config.toml
num_hidden_layers = 16
hidden_size = 128
num_attention_heads = 8
num_key_value_heads = 1
head_dim = 32
intermediate_size = 512
vocab_size = 1024
hidden_act = "gelu"
norm = "rmsnorm"
norm_place = "pre"
norm_eps = 1e-05
positions = "learned+rope"
rope_theta = 10000.0
rope_fraction = 0.5
qk_norm = false
attn_scale = 0.177
bias = "none"
tie_word_embeddings = true
parallel_block = true
extras = ["capped logits"]
init = "trunc"
init_std_qkv = 0.0173
init_std_o = 0.00307
init_std_up = 0.0173
init_std_down = 0.00307
optimizer = "laprop"
learning_rate = 0.00258
lr_mult_o = 1.41
lr_mult_up = 1.24
beta1 = 0.9
beta2 = 0.98
lr_head = 0.0116
max_grad_norm = 1.0
warmup_steps = 384
schedule = "wsd"
decay_fraction = 1.0
decay_shape = "cos"
final_lr_fraction = 0.1
batch_tokens = 16384
max_seq_len = 512
doc_mask = true
train_tokens = 96840000
max_steps = 5911
dataset = "wikipedia_en"
Each number is 128 + 24 x the weight over its row's rms, rounded and kept within 0 to 255. Layers, rows and columns count from 0. The size above them is the row's rms in percent of the matrix's.

# layer 8 attention query, 256x128, rms 0.127, rows 25-26,57-58,89,121,153,185,217,249, columns 0-127
size [107  90  92 111 103 106  93  89  89  96]
[[160 149 153 131 127 103 134 120  98 114 112 124 187 149 139 116 139 117 123 160  96 156 158 146 119 109 123 128 112 124 113 146 152 199 106 135  86 143 152 108 106 147  94 154 132 133 162 111 127 152 139 137 153 125 141 120 126 135 137  75 140 116 155 153 157 175 150 106 159  91 146 170 167 143 132 132 148 144 150 109  76 157 126 177 164  72 115 123 144 105 117 113 119 109 111  97  98 120 127 112 141 156 152 108 104 150 116 160 113 112  82 134 125 170 138 120 117 109 157  88 132 108 135 115 112 106 100 127]
 [136 113  94 150 139 120 146 161 164 100  92 119 129 132 123 119 118 121 143 130 125 122 121 126 141 141 129 140  91 139 112 106 157 109 119 123 128 145 125 143 135 148 139 113 101 178 115 144 186 106 132 113 125 164 155 144 108 155 155 144  97 173 154 141 127 139 120 134 157  90 154 152 128 119 114 109 127 110 113 170 158 103 122 155 106 130 107 117 110 115 129 149  95 131 123 192 154 180 165 167 122 151 170 183  88 118 144 110 105 172 166 146  97 159  75 144 167 116 130 158 150 146 146 158 113 116 150 126]
 [111 114 148 123 110 148 137 141 137 119  92 132 113  91 124 140 139 144 113 130  71 117 166 125  98 162 181 127 118 152 136 122 169 181 132 113 101  95 112 154 118 104 110 103 122  80  94 161 115 134 126 152 198 155 146 133 114 112 161 118  59 137 103 129 117 148 121 170 118 108 115 167 124 176 116 153 116 109 124 130 136 152 151 101 123 130 160 117 139 159 136 134 149 155 154 100 105  76  85  99 139 147 143 167 120 127 139 128 141 131 122 125 138 104 143 111 116 143 140 158 152 134 136 116 109 145  83 133]
 [155 154 100 129 130  80 102 151 138 146 157  95 122 173  84 132 132 191 131 113 130 145 131 141 138 124 129 149 153 120 142 137 118 107 114 109 116 118 140 175 141 110  98 187 164 160 144 177 110 121 141  97  91 134 136 114 138 133  84 112 149 122 118 130 149  77 116 120 150 140 110 119 155 102 130 139 146 159 162 109 120 144 135 149  80 131 129 115 140  88 107 127 165  75 104 161 111 149 135 114 140 131 139 136 120 110  78  92 155  91 107 107  85 135 135 139 101 141 111  79 152 113 115 150 113 111 144 132]
 [143 151 142 143 120 142 122 137 158 129 154 129 142 118 155 125 100 113 141  70 109 117 136 156 134 125 148 125 120 136 111 117 100 116 143 109 168 123 122 134  97 125 117 143 126 139 144 147 134 131 125 126 155 169 130 135 118 134 142 119  87 142 126 127 129 176 137 140 182 115 215 172 156 119 127 110 146 153 106 142 140 123  96 194 137 101 134 130 137 113 142 130  85 102 135 133  99 192 151  78  71 156 117 112 130 130 117 168 114 116  99 153  74 109 135 150 113  85 140 113 144  85 114 117 138 132 109 142]
 [186 119 110  81  78 144 122 111 179 159 125 148 140 163 128 151 123 150 121 122  99 154 142 165 131 122 110 159 162 160 125 126 127  98 122 109 155 133 123 135 128 146 128 143 140 119 105 143 123 187 124 162 154  95 110 141 100 150  80 130  95 119 102 133 154  88 124 126 136 110 128 140 146 150 162 190 139 151 159 116 128 118 149 136 112  87 113 157 145 133 126 136 166 157 135 147 131  88  84 137 109 166  86  81 150 132 137 122 118 118 125 113 145 144 188 168 121 123 163 116 142 114 121 134 137 140 126 133]
 [133 170 117 115 143 167 118 173 125  82 170 114 148 128 139  98 154  93 115  89 119 138 149 106 158 142 117 177 108  70 122 127 150 135 129 111 158 112 131 128 155 141 151 125 125 125 153 159 154  83 102 147 132 146 113 126 111 132 113 108 109 156 128  80 136 123 137 166  91 139 155 143 112 126 121 108 133 111  97 132 135 146 116  86 117  94 115 143 141 107 141 128 118 122 105 129 121 142  99 163 115 137 136 108 143 153 158 112 127 150  88 126 148 205 110 195 104 133 114 124 126  92 108 164 154  93 159 144]
 [127 148  74 148  90 139 110 136 124  72 178 165 154 156 161 122 117  85 152 184 100  98 134 136 155 153 120 111 129 124 124 145 103 151 140 134 125 146 149 132 113 155 146  98 114 104 136 164 147  95 166 153 127 176 141 151 118  90 167 145  78 141 119 124 126 141 113 105 153 130 152 156 110 139  93 139 158  98 130 122 155 141 116 112 130 158 133 152 121 176 177  97  83 122 111 130 168 147 108 174 142 104 104 122 139 139 105 119 119 157 132 114 107 120 142 133 129 133 171 114 132 138 132 128 153 120 102 148]
 [172 139 136 141  87 132 120 102 158 151 148 113  94 130 143 105 108 147 119 177 106 140 156 110 115 143 148 105 141 106 128 117 102 119 103 122 140 143 129 123 141 126 198 110 142 148 162 108 107  94 121 132 114 150 132 126  99 139 136  96 101  99 152 158 100 166 136 184  99 113 148  94 162 134 163  92 151 130  95 127 114 165 177 129 122  82 127 168 154 116  73 161 168 127 128 155 113 102 151 149  97 102 119 114 141 131 156 150 119 123 143 104 115  99 104  86 121 128 132 138 105 145 138 101 100 115 110 107]
 [108 116 124 115 124 141 118 130 137 138 176  90 117 146 146 100 132  94 145 168 146 127  86 139 101 119 167 139 173 130 154 131  78 116 147 105 136 127 146 129 121  98 112 162 138  63 150 130  93 136 114 117 123 134 104 170 157 170 122 105 116 123 167 117 121 144  92 169 114  79 153 149 160 148 140 113  56 128 117 142 143 137 126 147 129  76 120 123  97 113 116 135 107 141 108 139 126 118 146 172  82 165 114 147 146 120 160 127 133 136 157 139 113 136  98 127 122 118 100 106 109 138 143 142 104 183 117 142]]
# layer 8 attention key, 32x128, rms 0.126, rows 25, columns 0-127
size [100]
[[100 138 133 128 160 120 139 174 146 118 126 101  85 147 133 120 105  99 102 104 154 149 136  80 137 130  84 166 132 118  96 143 155 163 112  74 155 125  91 147 135 146 123 129 121  94 144 126 166 133 112 177 150 140 100 109 131 129 132 121 141 148 111 137  85 108 163 108 173 164 116 170 147 121 154 142 130 125 152 116  89 109 145  80 115 142 155 136 176 172 156 113 130 113 121  97  95 143 118 138  94 125 118 143 114 125 131 136 101 145 157 137 141 127  96 145 157  75 120 109 167 170 133 130 137 122  88 132]]